{"d_model": 640, "n_kv_head": 1, "bias": "none", "tie_embeddings": false, "init_std_down": 0.0, "lr_mult_o": 2.0, "beta1": 0.93, "train_tokens": 1144000000, "dataset": "wikipedia_en"}
Each number is 128 + 32 x the weight over its row's rms, rounded and kept within 0 to 255. Layers, rows and columns count from 0. Numbers have three digits each. The size before them is the row's rms in percent of the matrix's.

# o: layer 3 attention output (transposed), 640x640, rms 0.269, rows 26-32,90-96,153-160,217-224,281-288,345-352,409-416,473-480,537-544,601-608, columns 0-159
# v: layer 3 attention value, 64x640, rms 0.0396, rows 26-32, columns 0-159
o153 104:097128083121155092134118091146103115158119129132146130149098057167197148111181174140131067091084128133139187070072068077100106141102138063106145137100118132085119091129151120065155068135147115086124163123083133111109097146121144150122115130121136141175157108164151141183123152117097186123109134111108121121080095115109164149126119147070121106146148165122161124166118175127142131114151120115130032120095098086149102101132105142125085057151143128137126142116101108133137143141164136
o217 108:211108082164081149109126151101125135141094131163088144113119117168139152120110124120178177103153067219144146136136128115110128112148102137105091158148105162132113064128104091132074151148164159137173108135104068149162151111142148110119192135103162109170095084096134097080138150180109095093181148144133147167123162116126125102137130146159117197105125117170120174095135158162118146144102107184152150129186101116087095124090217102015128144113145120192122116106175159206115145121135115
o281 095:119171154109155080102161142120133204163140098121160145180205159117145151157189112085033093098081123138164110133168109140150160139189141159163144199130107101134126133160077165106140202117099142121079154170095145103091128093112124193163078186120103117061158142117127105097110126117083128119179084104149174092165066126157151127133086077130116118103125092180150114127099149116088118055151151155098107159182112176124177109142086123144059140157122168150068116189061105054139147139145115
o345 105:149085204138141117147154103208108097163139079126141138151086135145128119175109114167110097174166114090133084082151115105180116104161167146124089114133142131114128172170203094128125151095166139188145116167101109128085179137108154063129147099139107128146139172112168112157135089219143095161101175132139105165153077092098143127214115099112132125135118114160083143103091121202119113153111146159088092175146124129166091139168194055088103123123175130068097101076118146135065102083054142
o409 101:027136178095159140114121043094141080143091074152127148129196217085136081061104181121167168116117163170155108128113116126121096109140092132120136120120137108134149099122122181114117153072085111047198121130155103129170138134141100098121085099123078136107107126069117098121134106153166088076086103148176176120084174101139063042113155149128159113149114105082109146109183081155124182104175187092125166140139097144112076133113092076172178164151116142135113143115129152098135134120198154
o473 107:167138107180117084177060103133171058084141143149134095136086144142108094073122130112209103163159141082106156094139145162138082160177088115113157107066107187098235130141161119159118118106073139203087133160181113119070141159111128122126147089148181139110152123119072124098126087109142161136080188163134135149155146162126119165121138113130187203061096165115139102157143099104186138144102103113131135119111118123088155179127101159092129136102131127105138131192145123106135137096055108
o537 096:132120107108095132171104158110067133147165083126145095094128157144102108174149154127095208126142151040093090139118119101120131092156088196112144184176127130204170096184137109123169108090166151135126147121132148154127132081114126147115135117114180122150142124144084194165108166145092108108142159142115128155174163110119069085157099123109127151148152112091125157158104139114106113176140130168096122110064160135150103118042080155072162099073116144123153120123096081147209063162150099
o601 099:126191143155115141129081108112088154076125200137108119121123126133076168145110097103095143179150148211118132136130176163140141106117096092144091104102159205140096162070147165183098079162142102134087126098173172076161121176124163113157184138105112160113101097136115128111146132120153128178119095037135110094176134108116101155103137104134104134118142121114093114101111155122086122104135078089142144159057126104139129102171155104100164069134118098134164156124142091150097123112093175
v26 100:103141157097105094180084139071132181105138076088102148162069184163181100119129139081150171148097146100139138151154173166154146148181187155152118176102098113122113139175113088123135097132175145151150172166116104164123147141121109135092156102092104150157131183154152138168111132117119165102187133089182100101195083074173091134108105158151079167114111084139154112100183104183069064167081086116140147141096117197105143137115085142143115102113168098113152167131134071135141131107151138
o26 096:111148161143177100129146100113109071156123104150056075131169145137121134113160136138165137148183152135150130114169145106158109175121098122114109175176146091105125160140099129143129186111114173119144168154106163121141188199137123139136166169099104121182121191186131116150172117056135131133119116099110161194122133166133129147132206086161141102145111127124146127121111070143142093091120119134179048173153163122117160106170104128050171164124097138108111100122101156146156113137124113
o90 099:151105151121145114086191140182165089101198129137157112110143134163146100111133050124141121106109129126118134053110178149163130184101123158107121141113138124113121127061147187112116175175094121151083125131163113161152095122113136105154150166183122137121167036146121171140100105104077084115105175115127127113175182122121135085104108183126116093143149058098128132154125178134167174066160112183160154163130086130074062073167091181201095138111115112188151119134164141119108179143142187
o154 104:133136098190099076131143164161127088152112118114175183157159102057105140145183090119150093073076108079139086120084107103127156135148091145131159163128131145106102150112127145096106111135170143139132135091114162063160146085112134156062144125100121147095086095102126137168137148158096237133137091138156104093146144125142152110106166073101178136137126152090154185093107122095130058175100175050153174143115064068127125120091160124191126118089157129121143112131117120191088112056115091
o218 094:092112059082129164173048148153107187158150127097187160088117115103140188119113129165194153104130124166111131123083122148073125142131158100083184112136070134124178125074151150162117141088129128164103119122083080165124127166068141100167104164118182128171176059078079090104100109150140098067137163180152117141129126135169139167107182144074063136140037158171128102189155173086123127174159098182119105116176130155142125169118094125114092136092168141114100097132104100167158140135100131
o282 107:072178105158119143112154165119162095153064143171101165112122145069097073080115161151131087172138203123115110147209121167098121080126075102116203125142135113172140129134172094114152151145149128053147154060211139122110178141147090142127175136127115095079054241089116078130131128096170064194126103140127144172067128131061129154204121119104172096196202162154082165069189164173124136120124120106093137091135091050109159137097146141102132179150082095121141074139110119127101081147081135
o346 101:059168095113120124135152173129136089151114119170053092175122167157170184128119152111114127183126124145193143182157054083093183137108118162167061126190138126099174131147085160125096115103152144153140061072169108154108150124096175160115077128094148114112153164108209148119092112112123042113160048114086153148114152136109067141139085073127095154154121190106130145071124116096100159129128129090095104119084146160117096098153149115194154083211068127144171115131138138105188131149128120
o410 091:180110169138111128173112108141137143153102109110126141064141167119151080134145158129117124117113088166102094096106183165133134112180125164078088136102143175143085105184087103099163086113126071162147073098140152150099137106135136085117139106165171127168077101170111117139168183159121183125131126152150139131148078078146129186114083102115076116015104113142110104140149083066114158105100144135132114104145149137111148192115095088021093080093196175120067109087163175078099174130124151
o474 100:140184165135094160167114139191135140072190123106178117199176135170119148140088110123124090081155120142163150108156161031136126163085145132165118148131192123149118113118136110122113118157143152148154133129080129125211095112097148173066159134078142133122075194118166168067108117112192077110111117132169090097088163166083207120115137167162107148146113118092141174115121180166162118138170139095121095143134096238123099148104145135000157077127171163147127114124142148175184139153163117
o538 100:201132189128076160104160109060137203142097116130117127149070112113102142123146126150148117119109162114111172139115092126135041073170184130172126104115148152146137130116040135079106095142129159116144115191124104093118094064190148111141061121165099134126201131151130122144179107116092218131156117115107203168128144155144103197108167191144163153078103092125128157130137148111168159133100152146085179134090169121153159113125073142083131083216104091090123174143148111122110127144181111
o602 097:141112071119127138104140114090112146103156128155104140062089124151121105177086095073023077125179072093122171091158071132128128113118117119085085075116101128096080154137177080168073084151094105154125166104096163077128114161116075083201157086145082123109150100193103143113112111158135150097172188098074065123183083119093121073140123110087203145164146112177141095142151097131078099156155138103082196110089132134138115088131203125177112137125141162118143157117109105094098101109070142
v27 102:165134064116142048142195157072118117097157112140127107053154168100122143089133089117126149113177131135058112110154133104158100157090096151139096110124125082118160109106136095122093134124108130090190134177103128125100069129165069192075092189138111137094147168133171112127162096142162134118133165055117079136150156132122133099077126144154124091165154144086161168094167089098121128172159134173133171131162101112089080114162142151138133192168160071097132107089151143158056126098116175
o27 099:158157088147134128156142137155085106131058099102154064130132080112101148166151118105114133169126192104164119125154054137204144129129160160185130155100163106190121186169124152121115120161188131148048058117144144137101054129088152075089150134122126168115085091073110085069072142110109084161145133156100148157123110155110106152118124178137168151146169112189081089164119077149137118102112157096128124068081116121115132123162165112121162055161096133146147102101130151116111160109153060
o91 108:142088121106118138144107180107133135153159080137096142105109123137135170169134110107164144137108106107139068083100094162126132105137124117113119069172130161075144103161191082160139163119132087173137169119140127140122134104119161168178134112129092160155135128152080097167123192130111161151145111132211107151142142163144189163179086161163148241099088115151073133123075146105122106130163130137069255134114158128158109179131103125000107051123122096150177163083070116105186134144068092
o155 101:093051119080136083108109117120089164144100124123152061129092109131115188110159098164133082112125162103163160122159178090157126138110123109167126152093137124094144187110182157159156112115116132161145098122123175124174141146148159131045115102136126090149091063122085180083134075157169123135124109179159146192103137070172100159110123167114129131187134143110131131162142114121099087104104158147178096139126142161160139087132157092154081120083157131203183167123131168107158133126144130
o219 100:108095134150130135081133136120163171077168141089069148145108119177131115144106125140182088168060085150127145143197154164148144160138139098126126189137116140138095112110131135110115164157055213117096115105151109087146159154169086097143157119135164113139105109114105117069163111150112140163171127083133158165086100139165151114137134078012149172110092099075178180164065160104179220114160099133086129096208102123109081159166141123179137159083109174082115120107160108177112126129111137
o283 105:179158135137139151161121134169162158150138084106169112177134218137146103135111170099170118118114115108138120114047159136090144107135126108168098135119136123170174172101137124181148125156091091060147119137152100169135096091108148154102093124108107128176148141133126107148084138158163107127139107098114143083133153142083073063120183115112068115147161118118127142129086169081090149122155076107152069128115010156110156116147156134146139160144137111109112094182148118101143084101110168
o347 098:141189132172123181108151117134174107155089092097168162061055108065104084150106162184099154155099138150125186130114169142158118099118096180091167140165109129146092131137074170112117109146143123103144156136138114142146182147151075089162127095139148156090122117161149124136118168127142143112145096134119145131178103160108077157094156135173148136170151187141170122144126161200162096085138119125090106151169183108136091098114119139131138108098132202091150132119106148147124117071164145
o411 098:105109103160151125163116118120134136174141173151132138108142090094155111153112105117065100147165103114082094110090112152139103133113123136113119101085104148050156131121119153052075113137189140117171136171093122120132120102186137164155125139100116109137120109114175203168134159140070064141110149137070101128176151116121123179140163122135108115035106172077161134129154093167138164172076136156116089145125134119155173116118121203145145110122122150127160130145138159149113162204127105
o475 105:141154104082126129104090063128110170119180180156103128126111093121148094130118124123084194167100164163108157159197075109148136138117095202123114181202086090168077104181069132081120138116157118131085087136115099179133151134109118133178124138086213085105136068091127130088151126149130136112183105171125122117157157073120104175135085126114133126148128112097120108118148132141151159110174159117119105102064144111120117086113068098100131103143094171150100121174147124054083095128136173
o539 095:112156203100118194143166097138137136111076140109144151151174115176156145066089180127145120086136130079126110146133167125122103128122134043117170122110125136148119117101099203099145148098152089154152155163094101116075188086128164103110138088136125128156121181135129091145144113104078114147103133163122133099093087131149162101107142139120088131129110107142144145154128151152146105164135107117146108154136132111101126179137058119110110211118182105141113143173104117147093061134114134
o603 100:114171213127141021110152150126122086085094160110111138159123160101120084105100186122133128106163114175175127140095133155063103105132131154084140101100157125142136135113064062191158081093140157129135139087140112138158126172114099100144138154118082167107136143140101191124129148115186151069054123108107096154104027173096131121171149077117160083124152137170108107114125187129105106105048133086138153159171163169099177147112154133178108167101076123127105121107130115157177123134153123
v28 101:114138138075193139127127161074176172106154149146099113091161181143160074136116134172098185146133135133110110042113141098107166124101097122162129082092113169140130096168134115113091093100152110183149109080121071141116051153118118093111134116128154132120104104116072083106123117165114101156073094165135110104147107136132082120159098103082125097102111155101159116167094196147142108078198112095090153107090151165111151122175078073106104175113061127096126128128164150118120079129112067
o28 101:147135080158090130174152115086137138100076122165162141120087164131131170189135126125077120143175095091081160127098153146198132178127118169186154067166093166139150210150134150107141128164096130078096122108140150144117115106131143101119112149175077123187150176090187120134108065142148133085155145152089139111142119084116098155134046088118127098136079082180144164112088113052169153124123132082123153093091107137129087100151157150015178195130140136143166149148114100145124094104106075
o92 101:086090108132134174143105194122089146133126156153167150162119115138204133089102128162165069089065139085075127168195099147129104093140168138127114131151138080188154130130165110052153141174137080077158121139181194164132110127144216126134115146094193141129130129152159197198099117087129066129209177088141155137150121120092097131197171156119174105118118141083113052143138162106133130115135137146115168167106134119165064125148127105156085155159114159115137023124181107055118136149119074
o156 098:143111140127132196136175154118195147150088088151107141107109116169179095158087052147056113146138117140115094131194116127165154128119168079172100154180162147129183113120085137145124156136155135155110131151129139116137129116097117117130081139086121151164122137124167120114118164148129138082101130112084159098125187114190135175080135065158078152133084149161147150113131116089130108089099118131123100162069145083158138121145103133068114165158089091136079187129106107135132113148044156
o220 100:200117147187120175144124144085117087163143168142103159105194132160134134156152097096145127134123133136060156130146111120130131177112088137131136136058150063110162143178092182145143136112161079109141132149156138095115150097133095179149093141134166124114101152152094113148125126113090113138120103095164135155115081115141064097096172138179121109140066129124126103093107126169064081178061122145179123138123106129072063138117100148036117119091168151137142142092073067170189105169100194
o284 100:129138148121133100136134146192147094107131093126155074062160112119098108131110199103171143193156126136158165117155112138140112062122102157074105143096103094114106088091179100138085127175068165143105098033129174067135174086091142091138186105164094091111144092132120140136125149139171136151142164115111097175127122182070169138150140078092090212129153166156151126074166114139105198140137133130177160086146164169110131110061144061037114153156157094136102062108099176144188129132153137
o348 100:132144153113120090114132106157082112131172134110129138139072135064056153043134173069137187076174089165138187124102111123119153099116151077104113093106100155093099095119091142158093139161124100118157151116091118141183101118117097124081087134096097125128198130131099082053045092140163133145080107108144119160101147135173118171159051106162091169098186048124133162169145082178133156190141080083090089084182119113076159134131124125192140057091082137145156130169128139125124183121151113
o412 091:090198117069143081119134068128169175132112141060176134174138119083054155153104127102139129141081128150170072104136089112087150125143073108083134184125181138161122116143159171185108164094043088054137112136136140074125172148140066142142121158152106131156050156036130130075193188206123166157129074152158083151121070144104159069087126113115165089133139133139116118153107118164088082084102164161126125100184109142083150130104158125117100048113143123109070144167152133100118168129122110
o476 103:156103122132169121086132106156137165141114138147066130164107111127147072105169101160098149128153123106118151138122084122119111142139178172068090112107096162140090118109072091134167127149161183119099107126115051159108117121159136122151169123151126071097134101200096159099157140076158126098061116193113146116118059159159116110181173166071086113171125060123150191163147162154105176109167117112099117121122096133201165178109180157119164135168143180141124123130122086111108118108098150
o540 100:100109156100114104150111122094124128147093130124141091146136107215126158128077152118116110102082079103197139143143196144148106164128094096098152172213159154115108154133164086081187082090192153198122188223120119122162122114131122157144093107148166193126086146109121102138183145137091142141149170123078139131156170183045142120102028149076108154160162168114038092116095109093150159136138104173111091162149159122158118092194141156026125097135142108141083128096120131144153154065108113
o604 099:065194150152046143122169094121150169158182090100153139179183141136122198102109153107158113107136148124145098145120133120139121115139141108133136157171168135087062121121192121123154124074091152204114146059146120141129177130125126172118157121115108059158191113119180183178113132103103163178158136053179119125126149047133138114134183159154214127146101092073164166131128119084163167125074120126198160136097057129076147143048120155128138107093161114132145108107072163152121094141199143
v29 099:114173113126097159129126115115138127152117120170124122110126156093092115181201148181127134132043118109145134093119149140141111173083049175152161056173120129168063151120146133107171177146115161182191107113138190129150141100135132127169148086066132157190170142110112165173106146111132089139084154135142120115103118136112152090115116109106086152114098132110186122093118136091188078056113124154156052080061152125107187151114124139129118072102192135128143191096179154069141168119102141
o29 102:102155110079152103107126116125132108150160121097112140151117108123155183122143133113161098103152166127150080143120105126171136090151156145110098133156064123083123096104102185164180118073125139109186120147113134097151146105134122142088090116141140062095166104162154106128118124176123159222079118158127092082123102132131196161154161095169067178107135111059165177144154086115124158114115122141119140134108114133144207111136113138201192150099061178071121139159069097129177084154147123
o93 104:061130175183111086124133062150197179114183106170100133116118109134128083157121121129124159152169090127162140126126082144118111201144133126166106109070167142100175163170092175127149082112145114117173204108174090090115115109143171111137037119147156126124105125108175189113206220100172150117152146083123159132146144075123108116165151074098074145163126149128176101131145152128082169125147110124129135158180114154145116133175152142217043111167124124127122088114124132138169152146088176
o157 103:077089127109143125119126165135110103169046149218154150140140156141049217089188135094042108172086065147093140150082126118170135139121121082138159125142124141167128164149171071124171093122112177108123078123082126159134089156139102105121152138179126147124152114116137111143085121143065181141143145136110092120154105081129194112121100171089151090186140081147140193121099137087149119095087173123141087193119177183109156107123120074255118138142097160183101117139089166118096157106078097
o221 100:177127146137144146088145099096115139094149130112096117111135109131171129140147195129129106144134084114183109092136113153139151080090099087092070180049200118159147169134162111102086090099135097137088152090104112158104159153100187084092170142077118114123108087163127168159125099138109119126128124114129138151115199110163062132077172148111123105087138123125075035128161185181153097147125087032104162147169107055148081173137164113122144124143133103086168084169134123168069117164140129
o285 097:124057094138145101069166113161138155128108175120127152124111121139161116164083075140110101106105145165124141121183120130089126196130167129099137140140126158169101049126134128158139165131080099104091121195134102104180182137151094185155134096145090126126166156059136140103124132200179134147152116083099166113126125137132177098142145123098116235095158116137085127099123078144144083128109167167107110103130160128082106177103097145099100124093106121140109144077143149146114084130146128
o349 101:100133086101173095139149149165076165108181150091107185134146131093158119152125137081110141121147139098153121183105186129103089135122124153131143068126037086085137118155130105146072140192108103075158098140144105194120187099174098162164147118158147079142111125121111126148154127108161178083144147114163157087072119120136088117105056090206133101106172138060147144196076149180163145133157093181153136140117122118118101167111109131096130156169169138081154171151095122123149187118104036
o413 092:130137145124147130138097120158163111106144161096115125136120164127172136099109154078148159123189070106113092160138167094128165123171121120147126171162076127122095148109066152053099112159164139139119119113149152110110103119087115098123175134038180144198074086150105118146077085130079034085098143113146104128155120185115123172128140170156137111083056108140090115161146144146145149072128172143124155131058114118156075158122130179181072093137140136154082127143171120160109182195122120
o477 101:153160111123140123129102142115104145138162150145137201067145135146134073144172090154108115139061183110175170155186164132128137088048147108156231127109169096160064127084157136091100141113138090123119165095114145098153125120108097177151138169146134187116161125126112139102130152090150159122119107228097084128099099126093083147117119167172102058115175131154151076151150113088075125139178124111107144052116137140146197106079114099067165138057095140094200163167097137081123143157098104
o541 097:188161152138173209120085146105079106129131074135168106147121135122101151167103121096191126070133188157141144119157150096169066123171160178147109117108100157108137102092146112147142155172165142153126114144134087132093145144155172113137047154142095169102078160156134135154116103082136099105170093120151143202199111183137096125181128115073222166076069162121153140072104119150142111184096138115196149096120114111128093103140144129141170131096176106160127099094205114150136073071074118
o605 099:130134093148046143137196140130134155070097191102139104126168127128132089137113145099101130154115164138087138094138100170158134117164119123121182154168136149072105142160089122188156111117106120157086132097114127086148057118137129126085177119122076100049110157155189089174115147121166122076117128133137098097095141177168181180136106168105184100128095105186141121125137098112103148135117090088121102133181151141133143125140119099253116130081148071110138135123135148121134145101187174
v30 103:153116188085113196170126114150130135089161148108095101119191152179154087166133082147135144087124124126164075125090191083062162182099164111153141137141107137164104081095184075088102101100136089143136097103151114105080148134153105160125177115114156073146199137120151176117189070088108103139095153114158112128186116084124207156149145154093119117110151156088131122175142122099190132169109067149116112119124149119125174094142106154129155161159167169134124140140151045072109113070156160
o30 097:159168126105118118193135127146151077087112137170127167109087130115158127127174098198030131147121067085166075133084127133114072046111133120094135128059125160169141149095126143122126148162126153158176108050133129141126145151151164091075120088106057150094120114117104133137120115148133106098135087063134196095116180145161146100156130112121108179079134149145106074104104144193112135209125150076206098189097209119177159173085151121153077123108150055142159134093139128186146160107121112
o94 100:078132053124123138075121141155117137188105079073093157077103123121130128180146141109171153133156144104143115150122066157085097196119107139111155123121121089111101188184102099160114069086082076109101159168123148120159142078139215155132104139118156100154091108079133146138139150162130114123165122154112115103160178111092132140142154103147121102135155140113129178151145109120072064126171154170126164086078090101082133119078104176219115134156146129118153161104115083055109102137118103
o158 102:142132180161146125108160138147071111146136090117172187125170064099149184144113122102125091101201081114053164148150130121152114113120118124105159145133140090118113111076178141143123155130129114112136081147105134081124148134100129121107118112114105118158145111105148143088040109113145145121121132181081148154099125095066072109117110146137117089132155111128163128149109151165141115114151165148051128121219119127128136157128168200000134153088096155146104162175108121117119065138178076
o222 100:146127119134114116138095112134138127144084182118109097109152147124169164111073125131152094192118158082152132131151157146105101165113144152126074071120102085086121124121057179156174122123101136104109145188162109177131168162135085098134169099138076111105117173128103158142097108104140112100146151176136146150113163177108092127136112114166152089111136154127153131112169160073136131161137078129139092069143135167087075057143143106243111077133119158102077088154124141042104157121093113
o286 101:108067145183118125113065124079093123114206076145165109169091184180040100081135128137161119139117135155123134079178100186130169056135086133110143199140131174094144077194162102117139132163229109124109133054064168151118106130145095135168148153083142105141095148204095090104127114138097133145101175126149112074120116143173128126094169105133154126099056108116093111138153127150147125076115112138129130155150068152119133130188142073130157127138083137095080141093113103164142125149035159
o350 108:135089159152107091162134121117115199125112115089159167165099120146119149145070014102079176123098092157138154143139188134125162111130092090145108175122113196093127197096063108092141143164176143115180112113148152124154138103098112107076156093143085134165124136169109134201135115103106158183092110121168122137121115131175107117035152158076118142154112100155132158119091086096170129076122123109152163146098133124111088112135187093098161106108169135165187099126147177195164138160137138
o414 098:098139110116092084099162101073119099131111084181092080153056126184155115118082206085128136131140125100098185098160047126149111109151184181109129076154110122123105127102061134095143156122140124161096136136165057098132141140118095185125105093151155129141162120131142088133198166161160138048106123143106093158136143168078115161167079118100121108183100102087174128098118124124138222140106127114076132153092138114148186078131145152189107137105095177106123102121109132192143084076139119
o478 097:074157104096142114133119218181106142120119177175124107116178102146160160130119125134122190095132144114108097156123086094147132137133056134081136138123177149130108186116168101115165084112208179147156150094124094165147107192155113189139104068150094157068156190142148144148112169148178133126106081097184144148152147138152148132162128113163095101153173090144137119080070106108110174117145085114140160108116154222140130156154132160069105119127125060143095105147151166129171162165165074
o542 101:129154080123170168110084101136171141143130120114109102105118123036105094084170135165114096128116185143122157150100167124145137154100168079132097072146098108123131133129151159113088136146051133133132157088154121120130120123157162117065099148140175141102119106075168082141147098119067107182147111101098102086121167144106106124141120105124128137120061126140181121122100159144129128081062177149123131152122140142163094096128042124113107128174153087168131114111083135098128200144207148
o606 107:130141139107116143087163128069120089090145178164162120128140192135110157118176150130123130145112112142109161128157171120128141109144130153187174119179094126169164130155147102104132168122103126165165089137099157090089098140109090090127126182184093123124118130139148086126113123107137094123190201166147152145101099085177140136110153169108106200108170152137065124144146089149116122081123109178110157170118075062087163162090135084052159166131115081077176151138151186127118134077112192
v31 100:138115106102115135046118080154103073104090103103139175142109136052087146141117150150158117209172140123150171146136135099103037084146105124126123083179090173141108101115097106121140142183079123069082068110132098114054144062055123138081163092133142169125085121072145133075077156114145186112200107114166104204143183039137156073124089136095116084126125143124122081110108131156086203093146131117138124198130119174134126133165143141133118098093063102180101093164151159087071100087104111
o31 102:086097191167145134153106085129101128065146147111128171118135106085117095162112144116126145102154077165100131106156124114128100122140085158192090201168111092122159196144137114080078149127146159141138154165097103105174135069181113149129087166174135175160147072105079188165121118095064130130114161121149192090132156093149155123149095129141137164119175129103147129166138164110179135170142148135147064140109145127135137100182121132215119157056108179145076126107107080129162132191086118
o95 103:146137082078093151124157087075129115181172180160132111122123176132132220159186156120103165138045135077193172087142159133091107120159154133149102093107159144153180127096124151166105171117145148152105072095127110133109141121071127164107180088090097090122127095164130125103127183112100115151062086132076142126150087133140141119111158142117143160110138146155152072131123139169134085083154147135134096129068128116174149069100105138167133144133107066141154158111093143140138181072159128
o159 102:098065135118118092090124142135160113133165130127122146160107140162122134149171120117042137081190011124129105130113149124145132161114128164067081089133108163128117145098135093140136113126123121149110141129173052098110142108151119105168100078077168114156160127133145160144119104107104161094109161154105141140083105107076113132106132116079079168111140148113103185137214132091127145119078136137086127118136149147113107123075136107193146102111100145162122090120132130087087103126113092
o223 094:157097105091151198162088132139110177142164124092107110112081091067211085141123117173076101117125130145108072115189101127172166065121129082149144153130121074117208169129119071111106042170143138175135147121163120154121137141138098088176153122118069127195155118132067159151103119109177122147147114150035100092130147140137105150101075140179129111214108113127141141116126162115162130122186130128136134168123130142167154149131119097202098166133140119126052124179096131203157147124094126
o287 097:158098182107120192145146142154098125132059139143127157108108116170143097121099110110151117146088167114145188116135123137119167183129149145110137181173124143168092107110102114180122104134139097061158147115148130105162118077160111146096127174139154090144115125143170082136173088135085155136203136131100136109084159160096172119152124168200103128120111083157104135064141096075196160174112141109089152120109087097159133117144111223198117122068179139103107134109178130125145113122167150
o351 102:154116140117058135234157150172128154140128104134156121121101128169129051145087097123143079129077153132122061190074130089081166141136154100113150137130123102106074173171130106112129053099132105176088137156119188095167073102205102117140112204178131173099150158135152162122104124156133097090138137122101124096161103157153115123107137139143086113109131133101181164143126114123138160129120146160107157099149161156110192158124103162179138159144183139102139113099179098089147106174147093
o415 092:123165095171104100170043087131109098143105135135145151138171088157147168085127118163148151100076115109180122148064087143177099132158071146153153093101113136085207093161108124132183182112124112149176130140134195149139113165077139137086147120137120134099140200158112115125103133135125090168145090125146160147124149170145154120162158173091116117133088141113156101122124142146142110127117050132135126133192134142121135162104130074008143165149090072105150132160131194149172149128083147
o479 102:120155151097063166074140167121108116121103086126148083110148130116114168078115188137200108135156176101149086131119080120161157192115101138105157197144102097052107090166192153178187141141070155082072156147145148114129147159178136159105122114112088095089147174073135106168095127184128076103089179093192131177125132120104121102059107121099142138092098118136098166118128099175110127123146142093108131107153103160072111157120131095244068098166194133176156122134088134158082176080133153
o543 096:110119109180147016096104113112133108115073135145137110158106116107132146170138150178128089142176151121106134149112132107095119132165120153144148169085144160211078120114167144078165105104188092145083104157097138130094126185110176094145177136118140062103128111091189165080123114132168137123091151127197070132109142123095086145122165120132119159116094119135139129110149155090110121123088158154199133143106172137134160094097165143255063092192102136129140131127152161061115129135177122
o607 100:116169184121170077154176145130132123124195177171136112116110119150123174103107060136146164123160104094135157160158158097114159153105157139173103100070138139116109097107073085090118132095130148122166137143089109137130110145104126212166095178106130154138128087111150100142148142130129135139140105178120108090180109149167118132185102168130139119155133087145114113135120110112047103080123156128145119135134128090172071157135150110255182152133148145101122130131098121061134132132155164
v32 101:114169096103168162118174110129151073104124074084135148092101073104128124147109103146141208136158098067112122077065148075150117146052128179096162110153091163099092143066114127074126099110055162154107137153156119160133104074107084126089142141087177146202115120153123105168142142141161104090115121104144107115103178128116071097145116121142094153160091138148150095186167176155118118145119145087111145107214084156097094148130099143138107115129104117137173165166106187177157131144132094
o32 098:091131146108145159133164114113152130099113093123069162099132143041150195073116122129122120131147081140129090147178116080104133129128133161105101083165115117110244112131100127115121144107084116166177091136121159139134103116130070135144095112199138137126116125073131129103164082121142112127048063085135168144092097123123134113131138090177056115198137128153123165167124132128072107091166135161112135137091122125143106127147154148207142090088140143156107120128105134128174156095125122
o96 103:145037108118146107138046089121099147163246148143162112197102133093158125146148146140111124171124133182140084088203085128111101106117131089129135136145109107124109178115143095092103118175139161173143196093127169107092159184163142167164129133104089132120072153170183165128113052114115134170106112060138089104150135097112036172107190099103175157103086120120120109108197146088196077154118172093153125140125141123104151119125088127218142170138145118177145123064146110103099142068089168
o160 102:148125187138104060115063131134123124141199139097151135179120116106103156108076120153147112162091064111166098194086163163139134177123080096119119104126140112191121141165095137143165156116132126083156108098148114175092122156118157122123119128134129063130136158159090110081127100124131105116101067190149194090098105114137108128056085139166147164125087099159132125121139169111066173103195167102122114085085191133184114168145162166154120118146099118146106101092103171184165148124108139
o224 105:139197089110144107126139153114136123130061159127119160091146141136154156139179191121115116154132145159163160084188113121139104109130118087052104118184153163174110128124121116198096055170132087125117147143089120108097181123132151143119102083147158148083153112080098148118051138079115175150123136183090114113132103159126114129155109086151142131111140162115121183114091119141081128132076098141102132141116153161152091095124067118082137104149102137123158161128114131122140090178119115
o288 093:197127163120082118150114091178116152119109117135140072096143089158105110129110142162132130134150131141142164112164164120146084147106153091163164096180146160117069073132158151115182174160109101095207101116122188102155094113135150130092158157125096107129176112131097100129143134125076081128122229115122132150115176128101150179161101137119118135155155202142158121204118064160118137121173098150165165128086139130136172089119102143194133147108148103089176130103139149147083089127112113
o352 101:144086106138136207141235198109144170150035162130088101110081080134144160146089104110143103088102119109110206190157126123104170105118130195139110184112159147136109105088124155127150152125127133093106126140155142134141167084187146130121117115172178086081120131125119093147128163111096168115149114150144138118128127129145149099155109156127093106169137156120122091126093180150170151137135138170080152098098077084225130094129114151116146159086141120119104073127121135131158142164116117
o416 106:095123147106132182144135105123132062102126101155134147139185137152151050112125200156136158112143133102179116152141189123125082101135087112169166107042076134144147084106123119141128115074060108104089148148096089146128068111123132166124123157106127192070134159087116130189109149111177113163182081172099097141124115086125136081109131153126112128132187068112148201089158101128138097146099167166079127101108086112050140131123142079170139122139113115115115122116159120102130133149159094
o480 101:088185130144142131077154096081139171127144101127119060137129135166135111162113106081066181149122177106139154131068124125131132134154176188145154093063127150101171106148123127154110069095141164146081136127111119169109143102144129081104143121169150141134102129134162152117093138112126080135153135123178144146145152087136177078121125197145131109115062138129133059134131164107120153090114058131145153141146124157147138074117152134201134163189192121145144118100091084170115130096126094
o544 098:123156126133124138125116166121093139138126136105143165150134146142072200172168104127142102078129199134079116161080134118192155140123084119135138096087112059113102124149116137164125160112152098108105107096153101111166109123117155098145069093112105121170176124142191121077138092139124084090145179115102148097125095145121131130074149098134174105116167179139135134086085113112135092155118126064140102166173153127160137174114150133173084163084153124130149140165087104121080107180161134
o608 091:143095078160159137169145124188146149121103177141131163076114151116161122190131084085128107130169081139103139128122093200163190081105141075162128100168117102142083126176169100128132091138141107163143104122114106085109155096126145086134150146117123110141120094185141132115179153155136192088092109117146141135172106167145144129115113128167163143113171099158128113106106154135161165131135143114173115125155130130075130160109203152111099056123088125144108151177200096129132135117097152